{
  "activation": "geglu",
  "positions": "rope",
  "rope_base": 9810.0,
  "tie_embeddings": true,
  "init": "uniform",
  "decay_shape": "cos",
  "train_tokens": 989500000,
  "dataset": "wikipedia_en"
}
Each number is 200 + 40 x the weight over its row's rms, rounded and kept within 0 to 999. Layers, rows and columns count from 0. The size before them is the row's rms in percent of the matrix's.

# layer 4 MLP gate, 640x320, rms 0.0811, rows 272-329, columns 40-79
096,247,182,207,211,222,188,202,170,266,255,214,187,189,191,217,201,247,207,210,227,196,180,211,142,121,222,192,162,163,195,185,159,227,234,186,249,224,245,144,174
099,253,273,216,176,214,203,268,165,185,280,200,179,193,199,216,142,193,195,217,169,147,181,205,246,174,167,222,195,185,207,264,224,183,245,254,204,178,145,172,225
100,104,255,202,231,210,221,237,258,144,121,198,186,234,173,233,197,245,250,189,175,209,223,219,264,156,227,212,254,218,246,168,248,265,216,213,263,162,145,94,253
084,239,186,180,172,230,189,195,203,174,214,258,196,220,196,233,164,154,189,198,204,213,169,135,218,234,208,200,179,244,253,219,151,150,241,235,186,103,217,169,205
103,165,161,139,164,244,150,141,199,192,222,216,219,161,212,225,133,230,189,220,175,155,251,203,231,173,196,159,171,185,225,213,165,286,223,221,207,217,237,233,199
098,217,195,212,136,172,196,201,248,232,181,172,117,194,257,161,173,193,220,198,159,228,118,205,243,223,247,135,203,232,184,205,231,215,161,160,230,160,213,225,207
107,309,197,248,282,180,214,224,251,232,222,147,277,170,202,179,205,168,161,201,146,236,194,198,223,221,216,268,123,261,211,204,264,210,179,208,154,130,246,161,246
104,165,185,147,204,171,190,151,170,177,192,192,262,251,197,227,231,157,123,204,156,150,170,249,159,193,203,265,235,181,182,217,244,186,155,215,224,199,199,60,180
091,177,184,166,205,157,218,96,200,241,206,266,151,167,269,229,194,193,196,108,278,281,184,178,184,135,213,173,177,232,179,195,227,183,190,138,184,220,206,197,242
101,219,161,219,236,187,199,208,188,178,188,192,179,237,237,253,228,217,261,169,212,216,188,227,131,211,204,227,247,177,191,160,166,214,163,218,224,189,272,172,229
091,139,191,216,264,225,178,188,191,205,213,235,193,203,202,259,245,200,202,157,256,206,202,157,194,154,261,244,165,212,242,243,196,180,174,147,241,217,221,136,165
092,154,142,229,242,136,200,262,185,227,210,241,153,252,296,208,184,215,118,218,103,245,165,225,216,191,237,248,253,272,202,186,197,109,204,225,164,181,156,154,221
104,185,230,161,265,202,146,186,163,192,200,183,170,198,180,221,280,207,162,212,195,198,185,204,152,147,320,194,237,162,312,222,273,247,138,167,238,281,190,225,141
096,215,222,234,213,236,234,194,182,174,254,242,249,190,193,171,307,156,125,163,196,232,242,251,211,204,250,223,163,225,202,187,275,180,259,160,185,193,173,258,166
092,272,166,235,212,163,232,225,236,184,129,213,185,179,148,192,233,210,166,135,218,208,232,213,207,225,217,199,169,161,254,180,170,119,122,164,157,179,205,202,257
098,152,157,183,200,209,161,176,198,264,196,234,193,152,195,239,151,213,230,148,185,197,148,263,174,153,199,171,292,175,259,236,192,131,152,206,145,213,198,188,268
103,213,169,210,216,188,215,195,193,187,212,172,313,168,215,177,145,189,214,206,163,215,233,207,200,204,160,232,150,207,171,179,199,216,219,186,217,191,165,213,206
098,217,238,181,208,264,222,133,175,189,208,215,141,220,191,167,198,179,155,215,162,183,146,190,228,201,196,210,156,154,207,170,135,253,167,183,180,209,163,243,204
101,118,132,216,275,162,211,204,240,200,227,157,183,210,165,168,142,225,228,265,124,238,115,215,221,191,187,191,193,203,177,228,216,246,263,140,227,246,192,224,204
102,120,210,182,190,236,241,199,136,177,166,279,93,206,108,206,241,223,271,186,240,184,259,149,284,138,176,203,239,140,228,128,164,212,213,224,185,181,264,245,217
095,219,288,224,183,238,224,224,196,175,163,180,262,208,130,156,187,201,209,174,223,184,198,202,226,196,194,212,254,196,220,178,166,189,204,216,153,270,243,213,247
105,118,176,198,245,170,198,218,288,246,225,274,218,125,243,218,183,149,218,126,186,212,168,187,185,208,184,227,232,205,182,185,183,275,221,136,229,205,228,205,194
106,238,191,224,189,209,173,182,188,161,146,201,210,186,270,206,271,178,246,159,206,150,178,220,141,260,188,228,237,223,182,222,233,182,215,179,197,102,260,247,219
096,138,253,128,193,307,214,95,212,240,231,193,220,218,126,139,137,192,185,256,231,221,165,223,207,183,193,276,112,193,198,238,145,251,267,208,221,181,182,191,170
088,218,254,302,234,164,157,165,235,176,208,187,216,159,214,207,183,193,193,233,249,263,165,146,238,219,168,211,176,215,178,194,178,159,307,180,212,220,104,200,283
095,200,194,173,190,250,225,217,230,232,235,195,136,228,202,237,176,252,233,201,262,134,133,210,214,220,232,220,269,170,159,170,149,223,132,230,192,221,161,167,219
100,198,223,204,244,195,175,221,126,231,150,274,211,191,193,225,299,202,194,148,188,199,225,178,230,148,179,277,186,133,184,199,121,213,210,184,168,264,245,236,161
102,217,196,174,220,180,264,195,191,201,256,249,185,196,154,156,230,209,229,191,220,123,237,222,223,260,210,234,215,219,197,235,256,182,145,223,147,184,247,186,160
107,251,181,239,219,190,137,191,203,193,213,170,182,260,200,314,139,216,216,187,261,95,200,196,187,175,228,175,196,232,226,71,160,204,197,225,182,168,210,215,169
101,191,73,186,209,122,261,172,199,238,146,194,228,251,179,164,232,293,276,176,261,183,231,282,213,183,154,240,259,169,140,158,127,212,99,113,164,238,195,213,230
097,143,228,159,152,208,210,196,137,227,217,184,182,167,190,212,250,219,164,182,231,151,146,157,197,222,141,151,205,142,242,179,158,137,189,245,288,260,200,149,148
105,147,183,241,204,151,226,249,233,209,183,139,161,153,247,235,159,204,189,169,232,195,242,202,162,193,266,222,259,219,295,213,183,177,130,236,167,201,247,260,226
110,184,178,242,208,171,175,251,252,249,222,186,170,178,183,181,153,138,180,239,158,227,156,157,203,159,168,180,187,203,133,239,238,281,181,171,201,241,234,152,151
101,278,254,189,177,194,149,197,269,180,234,181,231,195,146,249,229,225,147,210,117,209,224,174,175,226,123,178,194,231,190,231,163,215,233,228,215,191,258,185,150
102,181,148,238,252,159,98,168,135,148,130,166,308,221,186,157,188,130,189,158,194,206,224,237,199,190,180,214,191,181,192,242,217,204,201,208,226,207,203,192,265
105,210,226,171,210,238,186,182,151,190,146,227,185,184,199,166,157,219,217,219,125,224,177,224,169,189,197,97,181,215,182,223,197,194,232,203,153,222,187,162,234
098,244,235,164,189,172,254,219,220,171,165,266,218,219,208,162,147,170,179,131,144,182,196,195,183,247,209,200,175,135,180,184,203,194,286,291,219,185,258,251,186
088,222,142,181,187,213,183,238,215,208,165,221,241,192,187,169,138,241,224,231,195,179,206,214,229,126,236,194,206,231,174,131,196,177,133,253,199,200,221,117,175
098,128,210,202,96,200,235,146,227,246,238,163,174,194,207,244,200,244,196,233,219,217,195,202,206,182,228,166,211,221,228,204,193,194,155,105,214,202,238,267,179
095,158,170,145,222,189,171,259,199,183,255,213,121,89,206,264,231,171,219,266,195,219,226,189,209,177,238,180,266,219,240,174,203,181,162,230,197,218,254,167,209
103,207,214,193,278,229,170,190,234,209,276,289,236,225,228,231,229,217,80,156,191,203,244,197,143,231,255,218,173,287,165,164,147,244,165,214,253,210,170,230,244
095,194,185,243,235,208,174,184,184,194,126,233,232,215,183,176,246,226,216,197,244,203,150,267,133,198,161,238,213,242,213,165,204,168,179,240,191,250,261,246,220
092,201,204,220,153,291,251,176,279,235,201,209,237,158,272,187,196,208,232,213,200,261,237,242,226,232,158,197,237,216,185,216,113,215,191,283,192,225,234,186,180
101,160,238,266,228,202,146,171,266,209,218,175,147,194,238,190,181,171,220,199,216,199,166,176,204,245,216,273,136,163,145,223,170,208,230,261,180,245,197,170,218
106,216,231,181,181,142,213,125,243,122,171,187,220,171,211,218,241,149,207,159,233,196,191,229,188,237,209,208,232,175,221,179,149,231,183,246,147,209,213,184,229
092,260,193,251,235,142,241,119,266,189,243,156,186,116,192,228,155,152,205,135,261,280,180,154,270,191,120,225,236,200,272,248,181,165,213,262,171,192,227,167,161
093,148,167,152,168,147,214,208,182,152,250,194,240,186,250,160,245,246,241,223,204,211,205,134,138,263,259,244,217,175,150,174,183,188,129,248,173,149,227,170,134
105,205,228,261,219,198,197,281,106,224,214,155,221,175,232,155,157,261,241,121,199,186,202,152,175,188,134,214,210,220,224,202,253,121,205,128,195,281,179,236,149
101,191,225,210,251,181,180,232,120,176,215,226,120,234,207,170,225,206,156,236,230,222,253,233,194,161,231,139,175,161,234,251,182,209,167,201,190,138,203,276,197
104,277,261,173,216,222,155,160,216,168,148,189,231,131,188,200,193,155,245,158,240,239,278,197,200,183,204,209,188,201,248,154,138,136,251,232,250,207,165,234,209
094,212,211,262,186,184,243,259,228,216,137,244,158,251,223,152,140,220,151,213,150,179,174,192,87,190,165,154,157,275,215,130,241,199,194,229,171,253,199,230,179
100,152,132,186,173,223,204,231,157,232,195,213,203,223,255,226,179,232,241,128,204,144,160,208,168,203,207,222,174,151,311,245,98,257,225,135,170,219,153,285,148
110,256,233,262,266,273,157,242,236,301,197,163,261,193,175,146,175,214,190,186,193,257,128,230,237,164,197,108,227,204,201,254,187,212,178,205,181,188,223,177,293
098,175,207,142,181,203,249,103,205,213,192,194,153,213,140,157,202,125,155,233,183,215,177,229,189,152,216,192,296,208,175,223,286,185,192,205,166,150,159,196,221
101,125,227,118,170,237,208,239,222,247,210,159,198,228,141,168,213,173,212,139,172,167,219,184,179,222,195,192,219,216,155,194,207,272,193,177,232,258,248,161,215
097,160,139,184,216,205,189,202,258,208,282,171,241,195,152,198,227,219,204,215,153,228,137,221,227,155,126,195,238,226,123,203,187,233,120,258,155,164,195,165,277
093,176,154,196,169,196,279,171,190,166,209,210,230,228,204,192,237,171,227,226,180,191,80,167,173,162,168,288,232,213,231,248,195,191,277,207,220,178,163,227,228
103,156,192,244,210,192,250,234,194,131,249,269,195,166,159,274,194,212,176,236,265,230,251,215,266,133,229,213,238,207,166,219,239,166,186,213,223,130,189,152,119
# layer 4 MLP up, 640x320, rms 0.0829, rows 272-329, columns 40-79
096,214,245,198,250,193,242,236,188,195,178,252,231,195,256,224,279,248,172,225,193,180,155,173,215,168,193,241,212,224,126,230,158,152,253,321,153,152,188,185,195
098,239,264,184,181,244,209,267,245,211,192,168,200,220,151,161,244,197,200,164,200,171,188,226,206,221,208,208,162,154,167,256,208,112,182,186,186,187,203,186,273
100,223,148,237,182,211,202,111,237,173,270,212,272,215,223,167,173,159,145,217,206,200,187,134,198,195,201,191,203,109,219,230,241,133,178,169,248,242,254,186,261
091,226,231,105,207,220,184,293,182,195,216,250,130,202,263,262,140,207,244,208,158,256,224,200,207,227,198,208,216,249,200,179,138,260,194,225,153,161,132,196,206
104,280,240,215,222,225,185,145,243,163,179,167,173,170,158,186,191,205,189,125,143,186,184,106,182,175,138,177,201,196,197,163,280,182,179,135,207,225,195,229,182
097,242,223,197,217,204,152,245,122,177,280,166,217,213,123,205,193,174,154,170,187,215,173,142,162,190,176,186,196,220,244,203,208,201,234,282,200,149,231,155,167
100,222,161,261,179,249,178,137,129,166,167,189,175,145,262,174,176,177,178,139,197,222,227,209,179,237,229,185,272,143,235,153,196,178,218,102,242,188,153,268,208
099,235,247,195,253,225,193,195,205,231,228,200,174,143,170,201,151,150,194,173,159,237,209,213,238,210,182,218,139,118,192,227,167,189,207,198,192,171,269,226,184
105,184,187,175,217,159,154,188,177,178,199,201,197,229,224,185,188,100,248,270,232,260,174,205,235,185,167,276,235,160,159,274,155,125,167,113,198,225,187,159,241
099,194,212,180,168,238,235,132,246,249,196,147,184,98,115,211,222,253,223,270,257,144,180,246,178,250,227,267,222,181,256,284,190,164,220,206,190,235,180,229,201
093,194,287,173,215,238,240,193,152,144,188,180,215,212,172,171,158,186,196,166,233,172,281,263,173,190,275,209,208,201,242,256,241,195,177,191,228,223,155,129,162
092,177,222,190,188,245,251,228,196,180,142,196,237,190,214,164,278,202,241,261,161,215,166,171,210,188,125,234,141,193,116,190,193,219,178,220,223,181,190,240,118
104,256,207,234,131,155,197,232,145,195,266,123,236,186,236,118,193,261,219,224,274,170,205,241,167,142,220,186,121,242,175,194,193,193,182,273,191,113,149,183,283
094,202,198,229,184,265,213,240,232,263,215,245,234,224,177,216,152,185,220,204,193,188,249,250,184,185,257,194,211,201,217,159,219,162,162,194,252,109,191,207,233
087,243,119,231,174,230,214,197,231,193,275,186,216,229,228,270,187,303,150,179,139,236,181,217,224,201,167,220,234,277,224,193,202,278,266,194,218,176,190,255,180
109,193,201,213,134,200,131,164,208,234,251,199,224,212,149,253,164,165,183,249,202,146,185,187,235,198,187,262,165,213,272,204,231,193,209,188,253,220,140,197,243
110,164,274,178,195,151,235,130,211,220,220,183,190,191,159,210,196,268,269,156,178,226,190,187,224,134,244,202,247,238,159,183,173,239,244,195,201,178,216,167,177
100,211,202,149,225,114,234,181,152,213,168,248,144,188,218,216,170,195,256,139,248,241,171,149,333,171,203,156,181,267,183,208,200,252,136,213,189,186,273,189,218
102,272,135,215,253,178,201,197,101,220,136,225,162,193,234,268,259,164,223,100,208,217,234,268,226,163,250,180,184,282,217,210,276,252,126,232,223,172,115,234,193
099,237,192,231,190,171,199,210,146,255,202,231,220,199,191,181,209,273,196,217,253,246,167,246,268,99,190,259,177,143,198,225,180,231,169,216,268,161,231,153,265
099,230,195,226,212,227,120,230,171,265,166,221,224,209,104,128,177,197,220,220,157,191,253,213,140,171,224,224,207,180,266,199,167,129,208,207,171,158,185,213,158
107,183,262,241,144,221,211,225,179,283,305,242,177,142,201,190,234,257,201,183,222,212,183,227,217,212,219,185,224,230,219,205,206,293,251,177,259,215,168,253,194
109,219,190,252,161,225,185,173,229,262,194,196,232,205,188,209,259,166,207,165,311,248,261,208,166,206,235,229,277,214,155,217,280,200,148,218,216,175,248,234,210
091,206,280,176,203,208,225,285,196,278,143,187,115,156,202,184,211,150,204,166,216,215,247,160,168,216,246,286,166,219,211,235,160,209,123,168,224,178,271,159,153
088,210,177,191,186,263,204,209,194,179,167,210,188,219,190,199,128,250,186,290,166,169,244,208,215,248,205,253,217,189,173,244,155,120,184,194,247,291,194,253,188
090,163,311,137,225,177,242,123,183,231,169,189,172,187,197,192,219,82,213,201,185,198,258,265,217,192,215,209,190,226,241,177,199,150,254,273,257,226,179,236,267
100,216,166,156,256,236,183,257,138,206,237,216,177,250,177,208,219,293,127,192,166,211,222,189,174,205,207,234,236,202,164,190,255,156,180,219,194,231,180,179,251
097,189,221,148,210,225,234,170,198,214,234,184,188,164,203,186,121,201,162,226,220,129,230,173,154,212,281,197,238,152,195,246,195,176,171,155,209,204,157,288,161
106,185,197,203,201,192,259,243,221,131,229,261,203,182,162,206,215,242,177,253,114,249,198,238,124,191,141,218,177,255,230,225,187,155,216,205,204,178,212,187,104
108,195,194,161,179,200,167,181,192,198,225,192,139,205,195,184,193,195,138,252,174,141,220,141,138,248,239,202,146,218,221,169,241,191,235,143,140,221,166,227,166
091,206,140,193,187,218,219,160,125,125,277,214,172,219,168,259,184,157,221,167,212,200,163,221,255,222,237,248,266,191,209,160,175,194,142,138,186,142,189,164,182
097,190,286,135,147,250,248,160,174,188,269,226,248,200,153,221,179,187,246,145,184,162,217,166,235,218,157,168,172,264,189,217,163,193,230,173,306,131,217,245,206
106,163,252,215,124,174,197,227,213,137,200,173,312,164,157,229,200,242,200,220,151,200,160,263,177,145,195,183,205,324,229,231,240,174,232,217,323,192,243,211,168
101,104,160,208,196,192,205,263,217,148,182,198,203,273,138,170,214,129,235,193,120,211,177,165,215,181,92,169,241,160,223,216,156,201,262,236,202,145,235,159,230
095,246,215,164,268,201,176,187,193,226,110,198,188,218,134,234,243,210,231,233,222,193,177,121,181,117,218,208,207,308,217,197,220,226,170,180,169,163,285,221,176
103,198,129,248,174,201,115,231,198,184,212,236,236,261,197,174,200,197,178,193,188,187,181,263,254,234,137,226,229,192,285,245,251,140,177,234,173,244,201,122,191
097,142,217,246,188,253,165,222,259,197,169,215,215,214,160,171,248,167,179,229,174,191,193,152,213,181,286,218,258,138,230,183,158,170,200,176,199,255,229,114,249
085,237,205,174,191,204,201,196,187,169,171,165,273,214,182,154,254,251,200,244,181,191,168,226,247,194,198,148,212,236,266,150,123,191,190,163,173,191,134,172,235
099,132,260,285,247,216,164,251,259,231,144,163,190,137,171,156,261,206,278,210,162,241,272,154,235,228,193,234,201,210,148,186,165,241,198,257,96,151,197,167,136
097,201,223,171,236,173,201,193,263,185,209,226,175,221,204,217,255,219,182,219,118,190,306,154,146,247,268,215,234,260,179,233,205,212,154,257,272,210,169,191,136
101,205,256,184,171,236,213,187,245,198,176,217,192,119,223,191,168,203,167,229,187,242,147,219,251,141,187,159,289,190,223,173,224,227,206,150,164,195,209,221,239
094,196,205,164,232,243,88,193,250,223,197,228,250,259,217,184,150,189,117,164,187,160,239,187,153,195,243,202,216,209,223,136,199,187,184,214,198,174,260,261,243
088,194,239,195,223,298,218,248,170,195,206,200,192,120,235,153,234,208,245,195,239,171,165,173,199,210,229,214,287,195,178,217,93,155,258,319,229,235,200,175,231
096,187,185,199,185,206,246,207,188,123,222,204,202,147,231,150,200,213,289,176,229,182,156,190,125,215,202,216,133,248,203,141,224,154,221,210,231,152,265,243,240
102,247,206,203,141,173,169,174,248,148,220,155,162,124,228,117,157,211,195,211,217,256,208,216,206,245,137,223,205,157,227,176,206,143,170,231,175,244,153,182,205
090,185,122,215,174,166,213,159,215,167,217,157,223,198,232,191,181,138,127,170,135,236,183,207,214,158,158,194,242,189,223,191,221,198,236,293,161,167,223,202,182
096,224,97,239,248,155,192,147,135,198,254,165,223,174,195,241,135,222,212,222,177,250,194,247,169,221,182,174,241,216,204,165,202,178,214,158,155,313,143,204,141
108,195,235,179,151,195,184,153,210,231,199,208,160,220,208,180,161,196,155,264,198,279,183,190,233,198,172,132,147,226,216,253,125,265,167,182,204,172,202,204,198
101,149,159,210,159,210,168,165,220,171,166,191,207,181,234,246,122,214,197,222,169,210,204,159,171,188,120,257,190,253,221,206,170,157,160,176,213,190,132,172,252
099,194,225,159,159,197,200,168,194,234,173,196,110,182,131,203,204,237,233,232,208,227,199,165,175,197,140,190,160,215,242,177,212,171,238,289,161,243,196,164,260
085,185,205,235,176,222,213,174,194,190,210,286,207,145,199,250,161,230,226,191,237,286,138,257,172,235,234,244,245,170,205,241,159,194,179,213,169,156,217,168,157
101,216,244,216,169,219,245,183,192,248,273,227,250,190,184,214,137,224,239,220,270,244,164,166,208,225,210,179,272,119,191,140,189,202,212,211,249,261,248,236,162
115,179,122,263,124,216,268,123,199,225,187,232,243,133,217,179,228,177,139,258,190,244,156,243,238,229,241,257,210,231,230,199,204,174,205,172,176,194,221,218,199
094,255,178,138,154,206,220,113,196,196,206,225,176,157,192,258,177,170,215,249,202,158,252,191,96,242,231,233,241,253,165,193,224,147,255,199,245,215,174,194,111
098,268,188,180,173,180,146,220,184,254,147,231,162,188,197,192,164,210,190,234,171,264,268,140,262,163,140,282,186,232,193,179,192,158,210,205,196,213,206,221,207
097,182,244,225,214,197,197,203,244,162,229,121,133,240,223,301,198,230,217,239,198,223,238,165,148,232,167,121,288,228,251,216,173,167,126,132,214,237,204,147,174
097,156,274,200,206,225,239,150,253,141,245,209,218,263,193,130,180,258,158,262,190,261,174,204,174,220,267,226,220,163,244,192,165,235,129,196,188,219,227,216,183
105,184,205,169,159,234,249,218,187,176,211,194,224,149,193,206,191,261,162,219,223,130,255,241,276,262,108,203,199,202,198,256,207,280,195,167,200,212,174,220,184
# layer 4 MLP down (transposed), 640x320, rms 0.0674, rows 272-328, columns 40-79
096,224,178,250,196,204,210,195,264,243,166,231,228,168,192,217,239,208,201,228,196,254,277,211,236,149,158,220,184,209,233,223,263,217,184,196,163,262,147,212,232
087,198,202,214,255,222,206,183,174,291,227,193,173,182,209,217,190,172,184,215,231,231,204,229,221,206,301,123,192,178,173,212,185,166,202,220,241,200,160,254,196
101,194,272,200,170,246,174,237,133,232,180,170,220,172,176,218,136,227,219,151,188,237,195,213,233,203,190,188,164,190,165,180,104,261,196,213,200,234,215,193,183
092,169,192,250,158,194,282,170,150,227,207,241,298,141,190,115,281,175,230,228,149,126,165,219,246,150,252,180,226,178,191,147,157,198,220,218,261,207,264,212,188
108,165,270,208,220,182,174,212,158,169,209,219,289,133,225,217,202,218,214,193,234,132,158,157,301,227,213,215,185,217,180,182,198,305,191,176,172,237,263,210,232
099,204,175,121,197,169,232,187,180,233,190,256,188,167,191,225,238,232,187,183,283,243,265,131,258,154,158,165,241,176,177,252,200,206,182,197,184,255,223,197,116
100,148,211,200,178,196,250,219,269,172,245,257,288,212,199,219,227,215,252,208,222,230,150,234,162,172,238,185,165,197,198,194,197,221,173,181,268,196,254,207,222
106,200,166,173,207,167,181,189,232,156,87,214,158,189,210,258,184,146,182,164,172,160,192,242,281,186,136,230,232,184,108,194,131,235,87,205,217,209,145,201,220
103,265,156,148,271,251,235,236,238,141,239,254,175,199,185,230,199,200,193,258,162,179,203,200,190,188,218,251,231,221,221,253,215,227,202,197,223,214,171,154,179
102,294,113,148,195,194,181,226,139,213,243,162,232,171,185,195,163,251,198,215,199,233,210,207,185,209,232,128,153,218,199,188,225,221,213,155,171,181,154,179,145
097,207,185,257,193,195,237,143,199,225,214,221,168,206,183,226,158,145,241,248,224,176,148,229,221,219,211,182,126,215,143,78,288,242,211,217,232,192,179,235,214
089,200,166,180,136,156,169,190,128,189,200,189,151,191,223,201,167,223,215,239,187,231,231,161,160,163,221,107,167,185,189,220,151,254,204,144,233,272,238,239,228
100,228,277,205,237,119,243,207,194,174,175,117,138,189,238,220,250,135,234,170,234,176,183,195,199,207,156,199,198,220,188,303,289,149,164,176,235,145,176,193,172
098,218,215,161,180,197,187,219,195,211,219,238,189,182,196,210,178,227,126,203,217,122,162,204,218,184,131,231,241,223,245,208,259,229,270,224,218,261,148,204,170
094,220,225,168,162,145,173,234,249,166,100,189,136,225,204,163,194,201,244,190,225,238,219,200,221,248,207,219,189,196,192,194,188,245,190,228,204,262,152,175,206
114,237,265,166,225,247,187,240,201,244,187,191,243,208,217,244,235,187,265,153,258,192,220,190,153,164,225,174,265,241,196,186,212,269,179,223,180,186,35,211,253
104,197,222,170,169,286,199,222,201,289,198,251,253,149,220,273,198,272,251,223,141,147,199,268,229,191,222,243,227,248,153,218,138,251,231,174,181,240,216,252,163
101,150,258,223,161,204,128,218,205,222,179,250,275,195,179,196,206,223,231,223,219,144,246,263,202,185,173,200,241,118,310,197,198,152,263,228,216,212,210,201,244
103,235,211,151,179,149,170,265,311,214,189,219,205,179,174,195,202,201,224,134,161,232,166,165,223,188,196,270,189,218,144,201,248,170,178,149,171,209,157,185,234
103,187,167,178,223,275,164,246,173,155,190,211,204,236,173,198,175,210,150,197,199,137,218,130,240,204,191,234,146,268,259,188,228,226,247,143,157,248,222,184,199
100,193,170,189,135,245,276,133,193,247,167,187,172,206,243,164,183,220,179,168,240,201,191,226,241,233,236,156,194,192,173,224,161,235,194,177,209,203,237,216,169
102,211,166,208,187,179,188,202,196,251,125,194,189,217,222,161,184,171,199,198,150,237,171,186,159,197,175,165,132,219,201,203,267,152,213,155,162,156,185,205,159
107,236,160,243,135,234,202,158,170,123,221,248,158,144,209,143,162,173,227,195,169,258,169,247,225,180,219,186,253,241,207,195,263,155,110,113,212,226,212,116,262
101,214,188,191,155,173,245,165,172,156,252,221,234,221,240,151,175,250,284,229,170,178,242,207,236,177,247,187,212,101,196,176,154,215,230,238,124,237,201,169,195
082,162,199,165,210,193,174,237,181,210,241,176,246,224,154,208,214,199,265,212,171,235,182,253,219,169,161,99,247,216,193,199,186,208,165,230,164,213,222,159,200
100,213,241,179,210,222,244,206,155,240,229,202,208,193,218,199,217,191,243,181,191,205,151,161,205,246,215,193,146,235,203,235,185,209,224,198,185,205,263,182,170
092,162,172,237,120,206,146,246,163,227,207,170,203,268,221,189,203,208,243,172,191,189,156,213,208,191,201,189,162,198,300,136,278,177,187,203,141,277,163,194,163
100,204,116,200,264,200,185,266,206,204,224,193,119,252,172,243,149,199,214,234,148,223,191,247,233,194,171,224,200,112,244,145,205,194,217,224,223,221,222,167,180
109,283,175,143,235,147,201,169,194,207,148,219,195,172,217,216,220,231,201,231,182,160,143,196,146,158,208,189,250,164,188,207,210,169,200,207,228,178,193,161,186
107,228,147,147,214,214,203,252,192,158,207,219,190,260,173,233,127,188,220,233,204,165,221,152,199,235,233,285,210,224,257,181,145,184,288,204,176,133,239,217,176
104,190,236,188,211,229,216,223,191,199,189,155,218,272,247,217,211,225,203,186,141,216,241,279,178,217,206,220,187,246,236,212,291,181,203,184,248,158,227,184,191
100,199,237,229,193,194,163,216,172,236,220,217,183,240,178,151,219,219,224,239,156,169,221,173,148,247,177,240,207,203,258,191,177,244,228,174,172,194,209,183,109
108,199,212,179,144,174,255,147,152,203,188,264,200,146,259,213,232,180,163,281,265,154,151,183,198,246,285,215,207,247,186,207,157,190,230,177,210,254,137,175,203
106,267,196,154,201,241,180,233,229,171,103,206,232,359,198,218,185,220,175,257,190,218,116,235,244,246,231,246,262,201,219,228,168,193,169,114,155,158,215,129,197
100,233,119,210,224,224,111,176,191,227,248,187,196,203,213,134,211,169,170,178,198,184,189,194,214,179,218,212,244,218,233,207,172,129,210,293,188,238,220,247,214
106,175,109,226,279,234,266,186,225,210,247,174,201,209,168,196,182,244,174,211,133,220,178,182,192,178,217,182,202,189,156,177,178,261,290,216,163,213,207,193,173
099,214,153,271,232,212,158,147,139,208,271,187,223,248,162,185,216,208,239,266,206,169,205,183,116,212,198,241,198,146,222,215,195,208,240,178,155,174,142,144,227
094,210,146,208,197,207,196,246,228,241,260,216,239,192,176,175,222,165,224,160,259,238,193,169,219,199,153,282,176,201,166,222,135,161,185,194,166,206,114,242,180
103,296,229,177,192,169,244,167,150,216,237,223,195,280,250,153,120,209,225,219,220,209,200,218,164,265,265,201,225,187,202,218,213,262,175,167,201,179,186,293,215
098,195,248,247,225,211,202,195,177,245,219,243,191,191,195,307,172,236,172,218,181,243,198,165,283,256,246,224,252,211,238,261,140,209,163,214,177,201,191,213,187
103,139,202,225,197,254,193,228,169,184,176,250,225,207,152,227,253,249,107,200,241,194,222,249,198,193,166,245,200,210,206,212,128,197,181,157,257,236,172,148,209
094,203,260,220,212,179,211,256,170,245,208,195,165,207,222,197,224,192,234,168,260,202,134,182,180,167,188,229,202,307,277,246,252,178,189,244,210,203,257,222,276
081,234,190,192,234,156,170,220,118,288,254,205,200,217,229,181,233,221,182,196,147,171,198,150,161,186,218,170,135,157,177,246,335,193,163,162,196,218,186,279,186
102,208,176,174,267,206,200,174,239,220,190,230,209,184,192,278,227,233,190,136,163,203,192,233,181,227,192,209,210,218,134,207,180,174,287,170,203,226,191,169,277
101,230,126,227,186,206,234,170,191,203,200,165,148,214,205,202,123,168,229,198,166,215,142,193,243,185,265,161,195,230,193,192,211,219,182,214,190,141,224,249,287
081,233,252,169,172,226,176,169,115,201,184,178,114,246,228,195,252,199,230,246,195,219,185,177,197,186,167,196,163,170,205,197,231,169,221,237,205,217,162,191,187
097,217,195,130,229,205,228,186,237,148,141,152,186,190,136,156,244,152,270,210,146,204,285,165,239,152,158,181,139,192,173,189,180,231,210,163,206,220,127,195,174
110,128,219,272,175,218,247,213,156,251,186,174,188,157,246,215,186,172,202,190,161,241,185,188,255,220,218,206,215,286,167,200,118,217,234,210,253,248,159,254,157
096,192,165,260,127,211,219,182,184,230,136,119,268,203,247,202,173,122,191,201,203,209,247,200,116,211,147,261,210,226,125,164,128,165,161,296,216,243,171,217,211
098,231,251,128,215,187,199,197,264,216,219,153,181,210,118,211,225,224,195,242,165,244,202,240,207,181,178,211,211,211,269,192,232,196,234,210,176,252,158,238,194
084,273,198,119,263,132,235,231,220,244,199,155,255,199,234,189,170,206,163,207,182,211,191,256,202,241,145,258,217,238,178,285,231,182,189,245,184,112,161,239,236
103,194,177,224,202,206,170,205,206,181,203,191,110,206,210,151,245,300,207,252,200,232,167,179,195,206,200,202,182,222,191,162,244,186,250,217,194,282,175,215,181
109,150,253,206,166,185,208,130,187,222,217,222,186,172,207,188,215,211,201,316,188,209,186,138,206,196,176,209,244,281,139,187,187,178,239,245,238,278,137,213,162
091,187,263,188,197,202,166,242,215,130,298,186,230,208,182,150,179,175,278,181,222,238,216,217,212,227,229,113,207,252,195,210,204,251,201,223,205,142,173,140,199
100,167,223,170,215,279,211,208,218,239,213,201,167,219,184,244,177,188,210,153,149,173,188,231,129,207,180,145,151,243,211,190,193,216,174,205,162,176,186,226,151
089,230,132,95,151,202,246,211,140,154,127,242,186,225,246,185,189,186,181,169,241,189,213,200,273,214,207,254,266,208,200,166,216,203,276,97,193,182,217,162,178
099,267,209,136,227,189,178,195,131,194,269,200,198,115,277,218,208,216,222,245,267,164,200,173,242,213,245,175,196,171,212,112,262,155,220,165,249,144,172,188,160